python train.py --head_dim=32 --activation="gelu" --norm_place="pre" --rope_base=10000.0 --qk_norm=false --bias="all" --init="uniform" --init_std_o=0.0 --init_std_up=0.0258 --lr_mult_o=3.0 --lr_mult_down=0.7 --schedule="wsd" --final_lr_fraction=0.05 --train_tokens=201100000
Each number is 128 + 32 x the weight over its row's rms, rounded and kept within 0 to 255. Layers, rows and columns count from 0. Numbers have three digits each. The size before them is the row's rms in percent of the matrix's.

# layer 4 attention query, 192x192, rms 0.159, rows 110-126, columns 0-191
097:105113152129153163149115087102101080162102096104177053114112103162107155121153093130121071125100129086122149122175122131127203143075092158140135108148191179150221133093119178162089119168108166087123073070181184095184092154179116124117153125127098127137128098135122134060084178163131161127113125129114162108146126144074116169111138153141084123118163112182121135157095100167105071154132148099160065137147136092127124135141049129106128162153137133166140145142099112124165146071101105103130173131112167114139195110085141106178162142184116127072134073134111063116123196151134090101
098:080127129123146102125155133114107142105125119097073146122130122136110106167216113123182154122128132156131132153149124123116139191104133159153082112109113139160116100102048167082153156137158092118186059118119133115124140241116132111116118107139174209130093106190095194098121141145120190117095106123154093094143168116073182150181154144104103098135102080112087160101158109113121201152075144131119158189119100158097137163055056123189103136147083131094155104142132147093120114084107163115154100147159132201102097160139129096093097087114134130140158139151156190098131134088094139097
107:120080170162190177130117138142124112137169112141101077156085129143133141110124104128145150123129125111147114146149156117091153130139096116160181133176115154046171127076155140123105128071107099183107121168088112058103055214107119087170110123082112128092161153161088151116154103171175142111120164135115126138170188101167098142154097094109130127147125096147111100155103173119105162154118157068169063139167116087145144083157155123054137111154153153139079096119089079097130088134134174119157174155132165125218087130136144056072133162104085149172138190102152137119090131144144106175
111:209099125168126159137139176146155164173180150088159137105103073111129068110146093121123125144115088106135106099121094068141145149111127127153101075164160167113095140126105111104086109106109145104130141093172119193137162074098162089135129127139142117094095078137158161100160143086101168139167161131117068101135142123139162062085146149153154076097085105149130078096117186148102097111107168122141167155157097155185147094152093112169181104142133147120206087145129106059145105205157088130132067163139108141144124089147042103092152110200118102117173113146122153145119166127094123200
101:105107129167099135143100158147110099180084108150149134138127142111214069103101112107157150121158113162110154096137139126100137166144069083083115098131071129168083093123186157160159102093143161147103126063114125161112171136138134185123183075130178091176126111086157115173120084136092193116160137187144089142113096133105113092119078119182131150147100147131100207047111133148149150150113070076105166129093144079141116112097101116103141163158064140163126132118144145119068159100207125157110141124137071163182125104134131175102120080121170151117128146206132128139152085138067149134
102:186045123089131107118157167164121063125199110149139097122157088067119178124114170131142141131099131098142166141129120104034099174105102088140098134148100149110192188052114111162128123134117129161124138125099122154116133152124179114115114101128189154127111106095093178124109137117143163142143117103077127081152068071164158196095120126144164141122150138159148190204129130119091119144127094108199128124103107123115181101150168127120152129146136111168079165094139161140192121076187131086117147142115096102117195157143078153186061142131099148118123084141126102099135102107184148085
111:152090077164112106168184124165086119173154158134067143132113139099130115163123139184110166131176151095127143119151115118112115124100116086037202109101146125129133153170135139140120118136189140131140140149093153142102117087105084118132148137144165153189107125131149132153164137106075163138048150109131065127142133139141149084168130134108159134112106201102181164142124122113155069066121146115123067107134119166100141138050042165119112092129094123075091111157110121097161175052114124140120087143109209119118111137163107122129117178195134105174130175149157131073137178179193125105
102:155096213090160112136107102108094097185126121141109157151130085119184125127122149205168115121100077148123114142148130087123128130100113106136142153106098140124121133076154156100156120104100080114121071191139123146087082089069122204107161164167093129159092104107087107082187112103136165125095129114102143182109159090165168142139157102167102114133129166154090133149088118184135124082122141128153128143113085031146165180127146070094132139130164150097108183194096109092104158081166158151081125152137153212131156105163145144129093131086152132208118114137129141156174102091117065120
102:108084163125084175111163043153139136133133137100155068143135163166156119123105207125171167100134159149125172154127138116141140150123137150143107061051097185118125118188080141119143183163125157107130115135157136126135089090165133134164144129176159104132106114133120155080133090140126127142117093144112082120086118104121179178086095117095104093081179095197129179165137166100197081119135073136092117123133117126121116148164191178188142113077079101150146087067157071139071096087124193109120101058113183157117118112118114165150138141149106082140136135083188102139117145141144137153
112:178096172121181101141141084130056172081153175132137111099131082116108131154147147128127099147141111109125108111078087175198129145156088148132129141080101161146135110146115144117140118147126164174150123070175063127173134107137134131070152119065105083157142107194113123122226125098125133160110123128122082115160183166132160093143096090150143131123118112145127190114133091119065106104147137157165096191120177121114201081113160103101094115168126134131174156109130089123122121136133087082087183100121145124172078088085191171140120036121106120138110138099111155118116106142218171119
107:119148146109102176132142093148130116115151118118190106185114130077109148135093097159135115106110072170116119078136193109165144103102190150149154164105181064137139139132138112130095136201124152124147138152051130117165171078146126163105102130137149159189161143178067114217091070126102150174120092151095096139068130139112163099150119112161063121119098108149110144148138094162132119123079134142140095149156131163140156132169153186119141149133147148128191107124149143134126153020110105108090097123114153134120085125178084110102139066124133087151061090191153156094132173097188081140
111:123141117113142108121137134176091094161064150179117155090118181111138128177137114156106109108099088118118127156146136114180112096165183144126128137124146133074119106130164116132118118163137168153166118139132086134155141132086153117132053152126138064179133052099117152074196191141101099143136082115073148121148120139130194157082155125139081198151060107139125146154126131174158080158077113132110108122114124151217135139083052123159155116123132110162130202098176099149133104217125184107144128136101129102098122046128120075090150109131115199160107128082141105145104161086165137131
100:019119167117108133139129131154122183108126113115148117084163123111103149131125153121071157146082128089111080073119080200150147086129144143097134113122041151136180113145146171157220137063127137159089127134129124159101163085119102095133157171124156106109124131139169160107049153147113141087147109056112093093076167138132118119077144116133141105129093139088093131110143124128126081138190197109144139172151160141160158096122115170121110108087159121098180172115166114140140143092163119179126119172189119165149102157168157153175149145087094133077085075103101194125160120078118143127
102:100128158118084168193147099151142099134124136160191145066137138084127074128143132097164112100170187112059122138153121123135109117112119148143131163057083150172123145036190091158070199121139164107109196156174064110086131121149140127140150095089139110135135103088118128130118146166142095161119160127128125151114155160106125167135025159125141134150140086113135084097059143123176131092144109119119125164127175078165164099113095141107133150115073131129128096149132141118118074130117058121153150067130150165138164199174100113177144131170093158093054113127126119134148123101070164133
106:104175158102143143177134091143096180110098151137127106122151111126140152157114177134104137156142152083100124141166137122152137121110128101116110136091105124123148158147119137032095109157176122102109156084120158140129125153026179084102166091149162152139132083149074117153180087102128154109174042117135146122168111085164119119104123099145198177112193162084145082089121118126113164113155043139129088049161102075086176148169179100121108065176101148168145108103113133157159165143120180110162115115128095165162090155168126130140128121086118179089093142123202115097136095150103100118
112:152170153094177112115164070115131140137088128106128120082154094134128114119139107136142163141129146167198136168125120200086120133119158173087087136105105077110138133180208152128103143059143146189085101092181118135132148152139136113026113150162082094148155195148120160134125155096102189156088145101114130112123147124147116169129120146081101154098113129141079195165083148105115047096136152055152181128114146148103097207155152137150173142135117124065123148135138175144153130122128110093092112150096118168123135145078092116099045114093052123113122128152181146141110115119092126152
100:183127173157120154114104172107131113123144070145107129114126132138145152159152112103089145108144116124141150224133116149105154106124132077166106160202103076134142111048109102139150138116106074068126127104125158119099161105139138147110162171158160157149166111116167149165102165152161212121080135093048148186153126198115092118127097141091171153132137122110166144151172170052136128120115077092097144133125105140085200093069127072133117154133178120193168077093149127107066128089141112140140106195166101132117143129114152101107161179045104115139121108133111093080140116125118134169
# layer 4 attention key, 192x192, rms 0.162, rows 110-126, columns 0-191
106:198183158071137157144089142171074155133175114135184137179104102151143111160133125121125104119149155093152163139094121062144139173105137192112082145096141161126123152113112129112171134145079138168167119038129161155077179098089136124107107140108150143115094070094083169118115162074150138121134143127099124073130123104150149151033192147174137112078151118148135156083081158186137123153129162097151108139164128117105138126145086112169090156117160087177132156187179162092102109108087106062121086103147117140153182115099119124159152126170102092131146049070068116134146113163117145132
096:153105174092171131105092120054081097112157096138121162091067160147171098147180146169101097132136111170134111116133153134107154110138116135127095107155111053165124174160058161115126124170119142171178134143103113150123172116098110153079116108103152174082154111135104152114129050107125154098136141087131162093091142081152142120144183139116136127115062117129150090194072102138105124186115135187137117135160046158124121166096210111143175117155144119121151113055101100077152095173174124114124090167132182161095075109160201121106098132117095142128146133126179176151122159119186096104
101:175153137090122138122113164127089201081121144132164105163158096137174188085064088092144110105127125153113136123108071104141150161181144132128126099120164088139153182151161157105152102152089194100115138095078124136180091146143126082085151136158151104127124130108113089085104115153166129142169089149187102107154147156175106111108079099101073143146075128116115063120130150119140148137183131117128096163197147135113193105182102141076061089084134105167129162129161091080119124121142096130186133130175152140125114115126071120079114143085164208163129159094141114124109128026164166155
107:163110122161146159119140125131114075146060089080104076118117137101168135179084172115168117154099049201151078124118094171151097094072100149181181110158104173118144161157138116091136144142120104133152214127119113086070143168086110132123165107098110109098153060070143176128187169085103108151129133114094108106131148178128154064119120062136082149155073143083119130109117146130052111091131146150126143141125076132154184116142129127166068151077148106151177101149123162115183185164116090171141157148064128138121131178152103122131145145125116150173155139181145127092151127132116145119
103:171123086144146100118110084133066125116146158181140087144119088130157182110111135105136098124119148099097098105124147126103136065142067136092147096160130150108140151113096153131161129149145118137112152119123100131118122109121085073132168177121186106198174136178170102152166100143071136103153130132139145164118120101157108143101121119086181079171141132123109099068152143122104123117115036079130176103124164170138089149124125170163110142161108128162157133093081132151150133051070132156147090114150121187092075077159118104219094100163142099154115129156142171078196070195150047161
101:160139135113100111109140135079062114156136132116149130165199098133130091119060103111095179120116146159091076162132106127140148141129152115148140089091184078106105156135176084121045111120151187119146099137158115140120111197026120171147156202066170164140131167194105094142142149091151071173121143160118152095134191072111110095130153083150109129114164142167137154162084134170131092191119128115072142057132149103138154186103089073110125074173101104158139145154162164098097152167104107146125144123120089093140148122111113113178141098121132093109155132151115106127105163117158190141
109:115133122088124106168180123151126111127102152177160091119106105095145070154083106128094151125123104154160113144166097077096150162100139085074143091147127123167148107109100133163111113086090220133051145141169103123100112114184178157068161103195183109139192118175113118105137108069130177150084105091093119116173105165128121071149159135151142149164098164130126174159121063137071153097137184182156138134081137133179099099131079114143138157143097086096148131139143120170093132102146144165128121126129114085123133090156124115139210122177095046137138126161102069160150114164179163093
105:210090097115129143096072144120104116142126139119178167106160108109149136113119123163105198098080160092145160101150150140151132092040121123139177136169164085142096107120163099121085125155135191078127125147120075135150132095142109122152135155156086159114115134098126109141159123147149099254110084141147115153142139105150146080126121095129111111118101138144144098141098126089126138152132121158129110173227098081151176064092067098172207135137108154063151134160118120077082148021129157127099123094128127110185061113132136096143148128137111101123135105130136187130171157112151145123
107:101093116119110144096121137155152118189110118111119093104137211177158106169113133168141107111147149155149124109141084115120167160102201156147104073153096086132144075135082165109125164191156097173136078163116139132088164121084153105149121107148130112170116125100127171170131123161115126101123111150100098132102131146147157102071119131179190064080068129163129165151134061102150102115087142179083099145179152091113102169186153126133136097142115105158145027074157112157063113178108161117175077107146124084140099115098106109131127116180116103134119113069217159161113113150169152157
110:109069192143160139117113109158077093129193176099143129111205143084149172167123093114140129096136158082158143115123098162104182144109115134107101103069147186193088148160111094091128085142169137121098137158118093084183139139157105134094134157121119115103101046189136113104147118166117139110131158114158111094109204157150121128149103089103129192084112099128182168189096105169139116142174215150095093163154129156125121125147088155122058076122123142120180121128167173137092139084157127105093116131170086111169083105134097139109105134192176084111082104107138160115110154102095109145
101:151166115103120143128146137194170083093130109132176132155125131115096054133095235136105133143158159171123124092163170155161168165139162107154114148103144195116095191121100150126124096127116132111174108161187125160127124122151128073147105149174157124094126129139127143169102084130111141058113171104181099087108146108095135111111073088217124104193091190093141182144115119092111122099103144152089106148095142148147081134151147148152180125142141121097134168146109161131133124092105047110097117087159123129048102131066138104079152143126058122164099095160081090145078143173129133147
103:196118138126115122145148104044087095129062127140189088145129211063161142165134179142114199138109101093177109120168123132127104113163124137148073109118133150123115124104123146152131090152159126082099134147124088145112138184071129213165119126153169146154126137092062192123121133116111092137163072173114144081155169162142125149116136088142082112131112140102103174138109165149143124081147132138118134077125073087119102087183063185133183157098090096105097128138134110154113151116132183084117128145139195211150143126087121101129096126143129168080139113090129089154078135156139066145
109:141140197151130185086124104112114164107107116130086115067140129165151118114132138125062130174099124105106074088086128148118145146106139125134190155168091177169111090126148129174164097079088094110106096157153152139136068092152095169122149112102140129154195185147088138126173177120107134109189114180135130183181110161101095069099091126146116095132097116098203216140089121152089113169135087099088163138179140098113129141110185119140133096104156124137085128136113172098098085105164076112138139143132152197170140207124149097138140081097082089179078118133127128139089155103087149138
100:148183112125150127104119102117152062086162153149130125123150129052136138142183147129118140141138188083077127086129129185178149144130116109115189127142115063159098089091120156116171105161147135147094167120150127144121127135110142115084109154083113084144137122082124133190165105077119051102155132105068152118154084139101108117108093138112208146131112085123075108176076138110159132056180124094133118144158161127108130086137109184137134184196151116157186142124126081181135130153093131174165058174152089145139136150147194138146104121135154060124120107102094062079157110063142148136
112:152101105129092161138110122081140173131116094095075180176083175162205145126138121164160130143136155072135136161171084147076146091185117185125083127122131084143178149069107123159101119114157121109157162095143093103140145093138077126101153140098121102131119094133141172131174130138182088073117163192131131106121128087109173135123107160147097154115132111125125112165133065114096152205047124123164142136106102147137126097185114132114114125135135158092126057123099133121086126106101166095174146078174103089081132100193116183171108128138106225112087144202080109129124135146157183150
106:152167133139106149124209114121105158157130142110115140164112097130116075119066139175088128185097137119088128120089130100127125128094138123154126171118142113145135127141129123157087117145155133151129146082121173123140107100105114115196053107097114091171160077198123129117134100114122102112172162102132112118156179109119160146215132142105161125067138154102078097151145128110148075085165169194142130136212129187116077216104100099120168132104101149075167089168148148125112132119108151157137215137127079122118125133133153088124115171117071133051127120089130171106094142090183042157
102:100077106189110168122121067113135182074117157132117117111122192089145117127164099114109066087097123124132132197066162171155173110105164113158087138092088143066147150112117107192107119115149137102149190163092137193093078174098088174177145118149135204137096145138192141175118109106112140141117119095130111128133187164176067148152137186170142126160134156127084101147129127098097120193131101203117122119132062117072111123135129084145101161167133114140083147122099145127078113121133119120126132176095096110138114105171184152170129119143121104175122156115078157070130078098078135126